config = dict(
    num_key_value_heads=2,
    head_dim=32,
    norm='layernorm',
    init='normal',
    init_std_o=0.0111,
    init_std_up=0.0625,
    optimizer='soap_variant',
    learning_rate=0.00468,
    weight_decay=0.083,
    lr_head=0.014,
    max_grad_norm=2.0,
    batch_tokens=32768,
    train_tokens=140400000,
    max_steps=4285,
    dataset='wikipedia_en',
)
Each number is 200 + 30 x the weight over its row's rms, rounded and kept within 0 to 999. Layers, rows and columns count from 0. The size before them is the row's rms in percent of the matrix's.

# layer 13 attention output (transposed), 64x64, rms 0.12, rows 20-42, columns 0-63
096,198,248,187,220,196,195,242,215,253,207,203,235,238,229,211,169,184,183,199,174,222,198,174,213,184,187,227,172,172,197,155,192,163,189,224,207,140,245,240,189,159,184,140,222,226,224,236,236,211,194,169,262,238,182,242,216,177,200,259,252,168,210,209,157
086,206,188,239,181,248,241,173,197,224,205,203,227,212,204,181,206,224,242,204,204,198,204,254,243,137,232,225,222,178,223,215,189,287,201,201,202,199,210,208,175,184,170,162,188,197,149,205,227,232,195,183,182,254,201,232,192,126,168,196,245,186,231,173,259
098,206,214,219,187,221,216,173,184,182,232,200,156,248,174,221,246,171,200,157,185,160,219,164,213,153,165,175,239,201,202,200,181,194,167,200,208,164,154,147,209,183,209,205,274,161,191,185,178,147,191,169,148,204,229,160,248,188,184,181,231,222,219,165,254
098,165,185,179,189,140,237,185,222,191,205,143,215,210,180,198,180,225,211,256,249,161,226,198,189,182,236,186,263,231,266,199,219,185,195,195,208,218,168,209,231,187,201,236,184,235,221,274,212,258,213,241,245,207,220,191,147,168,168,196,191,228,208,210,190
096,241,198,204,205,218,218,230,148,198,224,188,245,187,181,206,162,209,186,187,179,180,226,161,176,231,244,224,222,233,175,193,233,165,227,180,213,207,253,197,199,198,208,200,215,226,175,206,143,184,186,226,239,216,295,199,254,221,212,159,181,221,236,162,272
102,182,199,210,172,163,210,232,174,149,190,271,141,199,164,155,208,170,210,248,181,208,241,200,236,163,162,192,227,210,155,207,222,156,249,195,203,224,249,181,223,165,196,188,200,193,198,252,191,223,239,154,227,203,187,211,214,263,171,156,215,206,214,188,181
108,212,205,263,201,210,234,174,214,177,221,191,240,230,221,236,239,194,208,252,284,219,211,268,184,212,227,230,192,217,201,194,184,187,207,195,224,153,232,235,233,259,231,221,179,209,196,214,194,231,193,162,247,203,190,168,252,228,228,199,226,245,228,237,191
096,177,239,186,206,168,222,171,216,202,188,204,135,237,104,189,242,152,185,194,217,157,232,204,198,197,230,182,216,234,228,186,230,169,182,182,242,229,213,200,147,238,200,166,150,176,203,156,224,189,192,211,218,203,139,228,171,223,199,217,218,184,176,173,162
104,195,281,195,181,199,238,201,159,182,215,159,172,195,180,173,194,192,264,240,191,175,229,201,197,196,197,156,172,208,201,124,184,182,171,197,156,182,202,181,182,219,221,199,210,162,247,226,170,230,168,268,212,197,167,227,214,169,206,175,203,171,231,131,197
097,217,137,233,177,179,198,199,183,200,234,199,212,147,180,193,189,242,165,210,153,196,195,236,205,208,194,212,227,216,121,225,208,231,148,181,211,178,140,217,221,216,220,184,180,193,199,209,182,187,237,142,222,205,199,230,227,196,132,176,280,173,179,185,172
092,226,211,167,232,210,182,237,209,209,246,248,156,211,204,160,191,205,250,189,195,231,159,243,169,164,209,240,195,202,212,133,212,182,176,176,133,148,244,179,226,159,210,246,186,212,169,178,190,167,219,189,184,207,180,207,221,195,160,124,178,205,210,183,201
100,210,228,188,223,180,176,184,239,195,190,136,185,163,187,134,239,199,213,240,206,208,156,264,245,187,256,200,192,194,178,173,206,189,170,162,172,141,198,254,201,153,201,186,193,176,216,235,235,219,219,203,148,253,258,202,200,212,241,201,196,201,212,198,201
101,163,197,252,145,141,184,185,231,170,182,212,139,224,200,197,218,194,223,235,184,211,213,222,148,146,230,186,211,194,207,206,204,198,200,249,157,200,199,221,178,112,150,224,152,183,208,186,239,250,213,186,199,204,205,177,192,254,221,221,213,192,206,171,166
093,225,182,210,217,164,223,193,244,186,181,233,195,160,198,181,218,207,211,218,248,162,172,179,175,236,178,187,263,218,237,193,180,139,157,232,162,266,220,170,183,207,204,208,247,217,252,207,206,181,247,207,203,170,161,210,187,261,203,224,180,250,225,162,185
085,211,204,190,156,201,196,199,176,193,232,222,193,172,234,160,174,178,200,206,236,256,175,221,146,201,197,222,196,213,276,214,198,180,225,260,209,173,202,159,218,202,167,173,192,213,180,179,190,254,216,125,184,194,218,108,225,204,199,167,210,225,151,214,204
101,184,197,252,172,197,185,249,263,206,216,193,203,237,216,253,191,192,172,152,213,200,190,156,175,250,234,237,197,227,214,174,240,248,180,160,182,213,208,190,201,223,180,212,236,239,212,202,212,195,164,164,220,174,172,262,138,210,190,258,190,193,176,235,239
089,192,197,198,183,188,213,231,206,204,221,167,225,248,281,197,195,181,216,225,190,173,234,174,207,218,217,184,204,208,222,192,198,175,234,190,192,158,189,169,171,183,212,281,150,290,188,264,201,199,195,242,189,174,179,202,210,235,221,180,223,276,178,209,199
094,219,198,226,257,214,261,177,186,213,237,221,201,225,212,264,199,192,166,124,245,155,225,176,196,197,225,251,187,187,190,149,222,171,155,196,219,174,240,198,233,223,217,217,228,203,231,244,246,167,190,227,189,192,200,187,185,232,173,194,161,179,205,162,238
096,149,140,143,197,203,179,206,211,210,157,174,207,239,170,196,171,168,219,193,164,136,202,223,167,221,224,204,226,159,201,232,189,189,234,197,185,240,181,190,179,173,148,165,187,226,172,176,204,275,213,209,225,212,208,219,239,194,196,267,187,197,207,257,234
104,173,193,215,196,206,245,212,203,173,224,201,153,210,221,121,204,209,245,219,197,203,237,205,216,224,148,233,148,166,209,207,165,277,171,237,220,195,176,194,212,181,219,178,173,198,246,222,212,208,228,194,235,181,186,230,215,215,129,190,203,209,127,229,166
102,225,174,229,244,177,206,179,138,215,195,211,205,186,190,227,189,237,197,218,177,206,197,247,196,183,220,227,264,250,138,194,196,189,166,203,213,233,132,152,195,172,218,181,256,200,273,235,218,198,190,199,257,176,234,189,196,188,189,226,194,220,222,242,170
115,196,236,170,213,220,184,212,203,235,208,199,242,189,182,260,187,188,191,204,188,200,95,187,176,210,188,224,220,243,204,190,200,179,154,183,180,222,201,231,181,172,195,202,233,140,159,154,237,249,158,205,226,175,173,196,232,189,169,172,178,205,219,214,277
099,198,218,188,164,231,209,146,274,225,212,222,202,243,174,223,190,208,192,225,200,215,231,153,213,252,169,201,241,204,204,141,254,164,217,211,155,168,236,185,208,161,167,185,177,145,199,236,180,249,200,162,201,182,183,221,196,235,178,219,206,163,216,253,193
# layer 13 attention value, 64x64, rms 0.146, rows 21-42, columns 0-63
084,153,186,227,160,217,180,215,214,191,247,221,152,181,199,207,204,209,207,153,205,243,137,236,247,226,231,166,174,259,193,214,156,174,220,165,272,230,146,199,198,161,234,200,215,176,204,189,230,245,217,148,225,216,182,189,207,182,218,223,203,208,174,164,213
099,197,163,193,171,270,206,246,177,164,182,206,182,177,175,196,149,218,192,211,236,263,171,193,209,194,256,164,222,216,181,164,226,227,176,200,157,148,227,210,181,197,178,122,189,213,192,160,144,224,211,256,186,212,176,167,193,223,196,226,207,196,200,222,234
103,144,195,224,288,174,199,194,200,231,186,194,226,186,236,185,203,193,213,162,202,216,223,210,288,177,205,206,173,190,167,207,198,154,136,185,212,234,229,180,236,201,203,196,202,244,203,152,185,190,198,218,242,209,208,218,260,191,215,128,203,210,197,191,247
099,183,128,202,181,237,236,280,183,199,171,154,196,181,222,182,249,182,237,231,163,203,237,229,214,197,183,152,165,233,217,172,203,185,161,253,146,210,200,185,188,192,153,198,196,141,174,204,203,177,224,214,200,215,203,230,132,224,180,176,190,216,204,199,197
097,207,150,184,227,215,244,212,198,193,221,147,224,230,138,168,183,181,212,217,196,185,219,214,240,242,180,160,236,187,194,193,176,242,207,204,142,199,172,155,198,238,178,193,169,234,172,178,131,217,199,178,189,203,227,266,236,143,198,248,210,176,184,200,170
098,139,221,220,237,225,221,195,249,217,162,203,198,221,198,223,192,205,212,137,206,230,215,187,147,152,199,169,205,163,198,229,236,221,204,233,230,237,171,142,178,234,197,226,215,215,227,207,193,166,238,218,209,199,229,169,161,194,161,197,180,151,245,276,209
100,178,186,237,197,155,158,176,262,232,154,207,240,208,206,187,139,228,234,217,255,249,235,186,155,226,182,178,215,195,222,193,212,208,149,178,186,199,167,144,211,189,186,204,190,238,199,213,196,235,155,213,157,174,219,207,230,182,184,192,192,239,136,184,239
098,222,142,202,217,251,185,187,223,198,129,196,240,195,221,186,190,235,162,191,190,207,135,222,242,174,186,157,186,251,219,199,231,192,230,211,194,189,168,210,137,191,214,166,170,253,182,197,195,237,221,224,193,205,228,192,159,198,202,178,126,240,240,190,203
106,184,164,215,239,238,226,153,179,217,231,196,137,187,169,196,197,207,214,163,242,253,219,199,265,204,200,233,197,221,187,181,136,213,207,236,216,233,218,192,166,230,181,206,257,229,193,209,237,205,232,132,228,152,200,154,164,199,233,226,172,193,191,200,218
093,199,158,206,190,236,214,215,158,165,164,179,177,204,190,199,165,201,89,239,173,173,247,197,205,208,190,164,201,257,180,218,191,193,208,210,220,200,173,197,119,210,213,207,208,161,257,198,152,217,190,204,187,203,195,218,206,150,189,241,243,195,227,233,199
109,233,188,195,144,169,244,173,202,230,230,219,201,178,219,235,205,228,183,205,196,232,189,195,219,186,167,148,175,210,158,150,146,198,244,184,259,256,208,167,235,220,207,183,161,205,243,209,194,232,193,261,229,184,198,180,162,179,211,143,229,189,246,223,198
100,216,209,152,174,190,214,240,198,261,270,211,217,218,214,177,168,214,203,194,222,195,201,209,188,201,209,173,150,229,207,205,161,188,216,194,221,190,174,205,125,193,204,240,169,226,220,202,212,150,151,198,200,207,131,213,168,223,151,213,149,195,242,207,271
097,207,212,178,151,208,195,195,203,158,202,172,195,250,197,211,224,198,203,188,219,188,205,198,233,192,218,224,166,170,259,208,178,269,241,212,260,240,276,160,181,238,151,260,160,206,191,212,226,214,171,193,209,187,232,219,225,161,214,182,214,192,219,160,250
084,218,222,191,214,222,174,221,182,217,179,221,197,164,203,195,208,211,181,174,199,184,176,182,187,174,137,201,265,168,217,206,222,262,217,193,210,184,183,214,132,186,201,162,199,193,180,208,209,171,218,186,239,169,120,203,184,220,193,241,112,202,277,202,177
101,192,180,202,227,276,229,186,152,190,174,201,185,211,213,174,221,220,210,307,240,160,208,199,215,191,190,162,222,209,196,163,115,208,231,224,166,183,221,197,218,210,195,200,196,180,207,172,215,209,152,202,236,230,184,198,205,215,165,148,225,174,167,186,161
093,182,186,159,154,185,217,124,194,244,265,188,195,203,205,190,238,140,223,206,233,192,187,192,201,177,159,212,242,198,208,219,173,212,214,225,243,260,173,258,239,215,215,195,219,156,220,225,253,190,180,171,217,227,232,134,185,206,183,204,185,181,189,219,179
098,175,205,190,180,237,201,198,180,146,183,154,156,171,219,225,228,214,150,176,185,179,193,163,213,218,207,166,201,195,179,213,184,233,187,166,186,221,194,247,238,220,203,195,179,146,236,163,163,211,229,202,204,207,248,225,179,195,154,264,287,181,168,154,176
105,185,233,166,234,156,202,227,189,244,222,223,232,205,267,172,176,226,205,251,192,240,177,234,190,144,182,208,152,202,202,200,181,180,190,204,230,200,199,208,179,182,165,189,198,217,211,165,261,171,205,133,197,157,135,218,222,235,241,175,225,239,173,190,175
104,189,142,137,241,127,202,194,186,214,214,161,234,217,188,204,214,203,190,216,182,202,173,200,249,195,174,190,215,179,214,185,224,260,228,177,121,179,174,218,197,246,195,201,219,183,182,163,165,157,219,203,184,206,178,150,142,177,185,168,164,209,224,235,230
095,212,246,217,224,175,175,215,249,179,178,200,225,194,180,242,195,239,187,203,251,137,184,220,205,172,198,162,148,123,187,220,183,238,202,212,162,162,236,224,196,220,194,174,193,229,191,144,209,259,191,178,149,181,238,211,206,225,167,151,199,177,192,166,207
110,214,246,281,223,252,193,187,191,218,221,201,202,246,184,185,201,201,148,169,220,186,161,191,165,219,241,208,194,165,222,188,209,218,185,176,161,191,191,151,167,216,179,183,175,210,196,189,195,226,232,180,192,195,157,218,242,212,269,185,243,164,113,178,192
107,174,183,236,201,177,217,255,168,286,174,203,200,179,213,167,173,139,253,210,192,185,193,166,191,163,225,151,181,212,196,181,171,260,168,210,200,230,242,153,192,202,220,251,208,170,211,182,221,162,189,233,216,206,154,203,175,205,192,153,224,173,166,226,192
# layer 13 attention query, 64x64, rms 0.171, rows 32-63, columns 0-63
103,183,212,216,197,165,207,228,153,164,180,177,223,199,188,212,179,229,208,225,155,194,235,217,204,192,246,143,207,181,195,255,210,193,153,211,209,171,206,181,162,206,140,168,167,186,245,216,228,145,244,200,188,285,218,190,190,185,187,141,185,211,255,174,181
089,156,141,193,215,179,189,237,167,201,227,220,231,194,227,185,196,164,209,249,198,233,209,258,170,141,213,237,174,176,211,240,242,243,206,206,222,197,232,176,271,211,212,167,200,214,192,198,218,170,226,125,192,171,200,162,244,197,163,209,190,203,200,190,252
078,194,218,167,155,224,152,193,175,220,192,187,241,154,187,205,159,184,188,159,184,211,233,235,192,184,173,201,225,240,225,201,197,123,153,223,240,201,197,150,218,182,269,238,224,197,164,177,188,186,238,215,211,197,171,237,210,268,175,219,202,180,242,232,219
093,243,243,219,182,148,222,177,205,195,195,164,220,207,182,159,194,180,169,262,189,242,197,198,251,200,151,187,241,220,183,201,233,181,187,220,219,188,209,137,214,206,150,158,240,185,235,208,188,224,169,228,219,179,135,205,231,155,235,212,153,219,237,200,172
101,184,219,224,202,216,156,218,171,122,158,220,205,220,244,210,193,214,226,160,153,207,236,173,202,211,188,168,160,180,255,201,194,217,202,217,232,160,194,217,224,170,166,154,259,249,221,202,149,172,232,188,207,197,187,196,202,208,209,234,182,120,228,171,196
091,175,217,192,230,229,214,186,181,179,216,237,217,252,254,198,191,214,152,219,188,231,210,141,244,210,152,203,273,194,227,228,147,158,168,171,214,164,213,170,201,230,199,200,237,225,206,162,215,157,192,185,194,216,191,203,142,193,186,171,196,200,159,264,171
088,186,178,207,219,205,255,218,170,157,235,182,198,158,170,208,172,223,201,162,191,152,244,191,202,219,189,197,187,213,177,172,189,204,195,247,231,149,177,190,197,199,235,244,172,204,245,199,187,189,146,212,227,226,218,224,209,275,118,197,225,247,148,199,225
096,229,183,197,190,151,238,174,194,177,182,183,138,188,193,193,195,236,186,215,204,180,244,219,204,193,203,199,222,214,171,228,185,238,190,210,181,164,122,236,202,168,203,192,160,279,133,179,228,187,216,172,201,210,239,196,197,262,186,184,206,187,265,185,250
086,170,208,156,154,208,212,155,193,236,251,254,249,192,222,203,183,224,153,227,152,192,161,183,206,239,151,195,173,260,214,179,225,208,235,208,186,225,209,236,234,186,152,154,202,216,160,239,194,217,183,228,208,213,167,170,209,189,189,215,199,209,171,133,225
099,201,258,196,247,184,200,202,179,190,141,224,242,152,186,190,253,257,177,208,185,220,154,184,209,195,187,263,178,224,161,194,174,211,180,192,210,184,201,168,183,215,229,228,162,222,284,210,193,164,222,182,154,198,205,177,222,209,160,195,167,195,185,226,258
100,240,234,227,199,244,227,225,239,229,191,238,196,224,161,235,205,173,172,149,231,189,239,186,168,191,187,169,229,201,201,232,240,171,183,174,146,233,255,199,231,219,168,202,213,206,217,230,253,199,248,145,232,191,158,194,265,160,177,212,192,196,176,188,206
086,202,175,212,167,202,127,181,234,211,178,226,142,271,211,196,196,278,171,203,185,207,179,177,226,233,215,192,185,215,181,154,198,212,170,187,239,162,263,146,174,172,200,221,133,249,230,183,231,192,181,232,185,192,197,197,223,189,200,216,168,187,208,184,194
090,172,290,193,206,219,165,186,203,228,162,133,144,169,166,206,221,173,171,186,197,202,267,202,190,228,204,188,212,222,192,179,241,245,196,153,184,197,172,149,220,183,142,187,194,214,204,172,203,190,195,167,217,212,204,165,214,183,202,242,223,192,197,272,183
110,201,230,224,198,166,203,164,171,209,171,168,281,180,224,246,195,145,236,236,200,221,189,221,219,181,219,252,186,221,149,241,157,182,243,210,189,174,199,177,173,183,205,159,277,214,203,205,221,215,184,209,224,176,189,211,196,205,197,178,160,231,203,123,211
092,210,243,171,212,201,224,186,271,251,198,186,211,238,213,209,179,243,257,193,259,218,195,145,151,209,199,161,191,223,201,213,211,175,188,226,177,247,162,221,195,214,169,148,195,182,176,196,266,200,162,188,156,225,228,224,201,185,205,260,198,225,239,205,199
101,206,235,190,171,188,188,212,129,227,186,197,185,197,165,214,255,183,231,187,200,210,202,180,205,168,259,204,163,185,195,227,146,195,199,242,187,188,171,206,189,208,158,266,148,190,138,169,192,247,172,215,178,183,213,250,207,186,161,217,195,222,207,131,242
090,213,216,200,172,170,185,235,199,232,145,206,218,155,187,134,241,186,181,269,197,228,201,215,194,182,170,185,231,210,141,223,176,221,241,195,197,211,272,212,202,237,237,183,208,199,212,179,233,203,218,249,209,220,219,181,195,205,129,250,250,168,205,200,183
113,203,150,133,199,136,204,212,260,231,179,223,183,202,133,247,173,212,182,169,256,239,197,180,182,195,212,162,204,176,192,210,160,188,224,215,190,193,204,194,179,195,173,238,152,230,229,210,226,191,225,182,209,200,257,216,278,188,227,194,228,203,224,203,228
088,194,196,211,159,232,206,156,278,153,209,194,211,256,191,235,178,170,213,190,171,226,190,122,199,162,219,198,160,176,191,181,206,173,217,243,163,234,196,226,217,196,254,213,171,193,181,170,189,180,188,192,206,215,211,166,211,190,225,236,196,153,149,130,182
097,217,260,237,159,184,190,218,187,200,188,195,230,232,247,179,166,202,223,167,209,172,225,239,232,231,172,201,193,144,227,163,224,184,200,191,220,224,161,171,187,178,208,252,202,213,176,235,171,120,189,274,159,180,186,188,143,176,206,197,169,195,177,199,236
085,197,163,167,249,207,203,178,220,239,196,244,173,205,159,249,195,173,221,234,173,224,205,225,194,151,195,147,175,226,185,219,211,206,183,175,174,222,202,200,246,187,190,166,175,218,213,176,266,203,154,225,145,202,134,248,162,245,238,191,187,250,197,204,207
087,220,229,237,132,183,171,207,182,191,226,182,207,223,254,276,137,146,152,193,147,219,177,236,201,200,209,216,149,228,197,232,216,253,257,226,198,219,185,231,202,229,180,227,186,234,192,185,204,230,189,173,195,220,230,164,176,198,163,203,190,170,203,188,193
097,148,166,259,230,191,171,225,179,210,189,197,215,186,195,226,213,234,153,157,208,267,199,130,174,215,148,226,194,219,241,180,199,176,270,237,196,207,204,251,210,170,219,242,187,208,185,202,249,206,218,187,182,203,174,241,205,204,236,200,178,199,179,248,233
099,195,183,160,181,256,245,167,205,162,143,223,206,234,165,228,211,166,187,218,225,229,172,211,233,218,150,183,217,210,192,162,235,168,209,202,135,216,230,230,168,212,212,232,202,216,141,217,231,235,238,179,257,222,197,250,236,213,185,235,191,175,217,226,220
087,182,183,161,149,219,164,146,210,140,214,195,210,174,210,207,177,214,221,210,217,191,140,158,195,162,183,174,195,235,172,186,212,149,154,243,199,210,190,235,192,152,169,201,246,213,227,254,185,192,168,162,203,170,212,219,202,185,204,259,194,251,232,239,237
103,181,187,199,220,201,202,173,202,256,191,225,179,160,213,263,222,213,197,226,229,143,207,202,199,249,183,194,233,165,213,238,228,190,228,233,223,205,153,199,201,178,207,198,228,177,192,195,238,129,204,182,227,243,165,185,199,280,235,177,261,206,244,173,232
094,205,225,216,198,263,202,190,204,199,253,180,218,218,200,226,249,188,188,181,175,164,233,228,225,223,229,234,183,139,197,199,179,205,240,180,249,224,230,280,171,218,148,178,182,216,178,153,199,183,171,226,219,163,182,218,234,214,234,219,239,184,154,254,205
101,195,213,193,183,188,214,222,201,205,206,186,148,174,201,213,274,149,249,211,221,220,189,207,160,197,145,226,170,207,222,155,189,180,165,250,195,161,177,177,239,209,203,216,172,138,185,141,261,230,148,177,218,199,182,157,174,222,217,197,202,199,194,195,256
093,178,201,197,171,205,166,191,253,232,175,190,138,179,199,156,212,206,225,188,212,207,214,193,270,170,191,205,174,227,228,158,209,161,219,207,149,252,246,165,219,202,183,189,196,273,227,178,168,218,234,194,173,219,224,185,215,235,182,215,247,203,277,200,180
105,237,196,197,180,229,202,193,223,183,207,180,246,218,203,214,244,151,168,178,209,214,266,209,208,164,171,203,160,107,190,243,189,187,163,212,220,201,153,157,140,188,212,209,169,189,191,184,184,228,165,239,133,213,213,162,203,183,167,214,230,189,199,171,228
084,162,208,190,238,216,177,213,193,148,169,231,194,219,154,187,167,173,215,227,209,235,168,255,124,215,214,237,220,176,222,240,192,178,187,216,165,192,167,142,230,232,190,217,171,218,158,216,195,205,204,217,246,167,157,215,146,190,175,224,237,197,250,175,171
097,211,174,198,225,199,183,168,219,247,204,165,215,159,252,179,181,158,201,220,217,204,235,180,196,240,216,188,236,224,237,217,204,176,156,158,164,227,177,204,179,193,211,288,210,212,223,185,199,183,227,252,197,150,179,208,112,233,162,205,233,204,178,184,229
# layer 13 attention key, 64x64, rms 0.177, rows 32-63, columns 0-63
092,174,160,234,198,234,202,253,207,176,178,185,211,197,254,242,177,177,208,244,194,196,198,240,167,189,288,211,230,198,240,186,214,231,183,222,203,220,198,186,171,226,159,209,197,227,215,237,157,158,246,189,199,218,276,157,204,203,227,215,143,190,196,231,178
100,170,239,231,183,170,214,217,139,190,209,206,209,184,156,186,228,178,215,221,210,228,164,252,106,206,169,198,210,237,243,210,242,233,197,207,214,177,185,163,205,211,197,189,200,196,182,222,189,228,266,177,221,210,150,209,208,173,133,175,222,208,217,136,213
082,189,212,243,210,206,140,215,190,176,224,203,196,165,221,180,236,221,157,192,183,249,233,239,179,237,204,191,213,217,212,194,198,142,242,223,134,203,190,163,202,217,268,297,221,165,164,176,183,181,228,197,248,192,185,212,166,201,206,225,192,216,229,214,202
089,152,194,243,189,183,175,206,210,180,144,169,204,206,216,224,181,177,148,148,173,207,192,167,177,154,198,235,168,191,171,174,218,212,156,182,201,194,257,187,177,222,195,189,241,193,162,226,232,185,163,240,251,227,201,206,230,207,167,184,186,118,207,264,191
096,186,202,241,179,155,175,207,209,153,202,229,210,204,226,242,157,207,186,210,213,243,172,258,225,215,186,191,179,190,175,216,201,199,228,243,204,196,170,193,231,140,193,136,223,247,255,159,170,211,228,231,204,235,225,160,194,218,173,133,155,160,207,202,170
094,190,177,208,204,228,179,220,208,163,171,236,206,217,251,188,163,239,205,192,222,236,211,250,175,193,179,218,306,148,223,170,227,176,224,161,166,200,208,206,222,137,222,190,219,154,246,191,233,198,179,217,222,181,209,187,199,142,173,187,207,166,204,234,218
098,206,179,214,204,194,258,239,222,159,246,189,193,203,231,168,216,201,206,173,207,199,187,216,192,218,189,151,190,170,182,161,191,234,214,232,183,175,216,203,208,176,238,266,155,168,194,215,116,216,170,153,202,124,210,251,189,233,181,224,185,212,198,251,229
099,184,158,219,244,149,194,173,196,183,183,234,82,185,162,165,212,184,213,232,198,181,213,219,207,169,231,207,217,184,168,231,192,209,154,233,210,150,158,247,175,190,178,200,200,233,188,202,199,202,217,164,237,125,206,202,198,178,154,203,211,179,191,190,210
095,206,183,210,203,187,170,159,222,233,231,264,235,208,193,233,186,148,195,247,165,250,201,188,207,180,151,129,186,205,191,160,207,232,233,168,209,260,204,241,201,227,208,180,230,189,244,190,159,220,198,221,192,172,123,196,213,191,194,229,223,172,164,202,228
098,225,207,141,188,188,192,160,167,179,185,217,198,176,175,191,192,284,223,167,199,204,158,214,203,220,211,237,209,186,185,136,170,207,171,206,212,211,214,161,159,186,250,237,163,191,275,203,217,195,254,216,187,184,182,194,175,184,171,210,187,170,134,250,189
099,248,279,192,193,203,264,195,239,201,183,168,276,178,168,231,216,178,191,184,194,211,223,219,187,173,252,183,216,265,200,209,181,203,144,159,187,233,228,176,212,207,127,199,226,172,200,150,226,229,206,192,235,196,212,185,211,213,181,169,210,225,204,188,191
087,198,215,160,217,171,194,195,246,225,174,165,171,203,235,178,235,272,194,178,204,223,161,208,186,239,187,224,242,222,155,178,155,242,229,168,181,223,228,206,128,202,187,152,199,302,223,224,188,206,152,211,211,200,209,177,178,193,175,200,201,189,204,201,201
096,255,196,108,209,210,209,217,235,233,209,186,165,180,217,235,216,196,165,186,140,215,214,229,208,213,199,191,204,212,211,237,198,165,139,274,209,210,230,190,250,193,206,196,195,230,192,222,231,206,170,174,241,217,170,163,211,219,195,187,212,205,191,249,126
107,207,219,217,208,211,171,192,149,198,212,204,237,254,244,271,206,226,213,221,156,204,233,171,169,182,244,220,168,181,163,223,235,240,173,235,233,167,229,214,180,198,188,184,253,181,198,167,199,158,231,247,231,190,190,234,143,164,214,168,164,190,220,173,233
099,226,166,141,212,196,213,230,231,215,187,190,209,190,199,232,221,177,244,227,178,195,201,127,246,198,232,208,214,227,203,213,216,189,191,182,212,198,200,214,218,216,193,145,267,154,157,166,234,236,209,156,185,269,211,190,208,161,232,242,155,164,159,234,200
098,189,175,164,172,198,212,206,217,214,186,220,202,200,205,215,226,231,218,195,165,167,196,149,202,151,247,214,137,169,173,212,153,229,201,204,207,210,131,177,175,152,193,237,207,223,149,175,172,248,197,245,212,184,190,207,186,132,205,273,218,192,195,194,148
096,192,262,186,222,202,216,211,238,197,161,176,151,249,176,155,202,170,213,214,175,204,183,208,187,188,211,224,206,214,234,155,220,188,183,175,284,223,263,172,192,230,222,239,220,187,185,177,212,248,242,262,163,179,161,186,194,191,209,249,172,169,229,192,195
104,241,184,161,200,199,275,201,210,222,153,161,190,192,216,205,275,192,253,202,245,185,148,172,207,224,270,208,214,152,191,207,183,178,184,189,170,258,193,203,213,214,195,238,199,207,202,207,147,171,240,168,213,207,216,190,246,184,174,183,205,173,218,161,232
086,234,237,183,205,178,205,165,226,207,209,203,231,227,140,186,206,151,233,213,220,219,244,164,203,215,214,180,203,214,174,120,151,168,237,249,180,226,166,186,176,199,190,117,189,173,163,203,220,193,198,214,206,229,253,231,205,171,210,191,152,201,219,149,198
092,199,221,199,181,145,215,212,212,212,152,220,190,111,220,184,173,190,166,196,223,181,195,241,215,203,196,201,157,129,208,178,244,181,232,223,177,176,173,215,133,188,184,210,256,197,215,209,223,168,196,223,226,188,188,203,161,236,232,211,234,273,166,200,217
082,188,176,176,227,202,205,212,192,215,193,250,200,221,139,247,252,214,176,239,172,183,192,158,197,202,231,179,233,251,209,228,211,239,200,160,161,223,233,164,159,124,182,199,170,218,169,217,229,234,162,169,153,223,201,193,210,190,181,194,176,228,192,177,268
086,239,241,197,197,163,157,210,192,198,218,235,199,216,231,200,183,136,220,225,157,184,195,219,223,149,239,201,166,200,202,230,192,265,252,251,218,210,222,202,167,188,197,159,190,149,181,223,188,207,236,188,224,176,178,139,162,202,181,213,252,195,263,171,199
090,211,169,152,250,142,147,241,172,211,239,229,238,231,199,206,218,188,215,211,255,197,151,178,209,215,172,202,207,211,173,196,216,181,203,215,132,264,202,205,214,115,207,239,211,204,215,146,209,189,204,201,191,167,203,226,215,165,221,185,251,196,203,218,175
095,239,208,197,191,225,265,157,204,217,242,209,218,237,164,169,174,146,168,215,191,231,220,180,235,193,221,216,218,228,175,199,156,146,232,188,124,205,233,198,197,179,154,244,205,219,177,136,175,200,225,229,239,203,186,228,235,172,175,228,204,176,220,172,219
089,228,175,193,210,221,178,188,264,197,250,176,213,190,171,215,185,187,233,173,227,173,185,170,218,193,142,247,193,202,199,195,243,193,229,184,227,250,178,251,170,168,169,235,229,195,182,211,182,220,212,163,218,238,204,234,242,266,188,197,134,162,161,203,248
096,212,171,179,205,218,198,180,241,257,180,202,153,201,200,279,243,159,186,253,248,200,207,182,176,211,200,137,247,255,210,207,198,170,182,241,198,180,164,243,198,194,186,203,219,181,227,163,164,168,203,177,194,181,241,210,164,227,234,187,232,179,166,227,234
088,188,218,173,202,266,215,212,234,187,189,141,241,221,183,234,192,182,191,204,162,257,262,227,216,236,180,180,147,162,150,205,137,224,197,180,195,168,173,210,197,167,233,197,245,232,212,232,217,195,188,180,157,200,197,160,184,208,224,216,261,206,190,163,205
095,251,225,205,180,217,196,235,186,215,200,206,212,192,137,210,221,238,213,199,251,230,152,158,201,172,206,209,188,219,206,183,224,148,238,279,163,149,177,212,222,237,186,196,164,211,194,175,259,239,178,191,209,188,208,194,155,160,179,255,220,188,203,220,253
079,230,205,184,186,197,169,188,202,220,207,171,160,182,147,174,286,217,161,222,166,180,236,279,238,158,216,220,197,200,201,185,199,207,229,187,193,223,231,146,162,204,190,170,181,210,198,161,183,256,233,217,189,201,213,228,248,239,180,233,180,191,252,222,173
103,240,247,215,179,251,215,206,189,172,160,232,208,129,210,218,214,165,200,229,212,192,233,193,207,237,227,261,221,140,133,173,215,225,227,216,247,158,172,189,194,243,221,245,232,208,170,186,177,207,155,204,152,210,226,207,197,158,208,196,210,228,224,212,195
097,190,216,187,173,236,209,196,119,170,175,204,171,227,193,138,195,153,182,226,187,229,196,187,161,164,212,184,183,247,234,243,165,150,236,206,178,179,134,145,246,202,177,209,213,211,189,188,228,196,193,191,199,196,215,219,166,243,124,205,168,212,213,204,199
090,218,169,211,226,203,207,162,213,233,160,195,191,167,226,175,185,201,156,224,215,215,200,189,177,214,206,177,228,180,190,261,272,202,213,185,204,225,170,242,187,193,217,262,158,144,130,204,237,212,196,246,160,162,202,244,161,223,168,227,179,227,196,179,156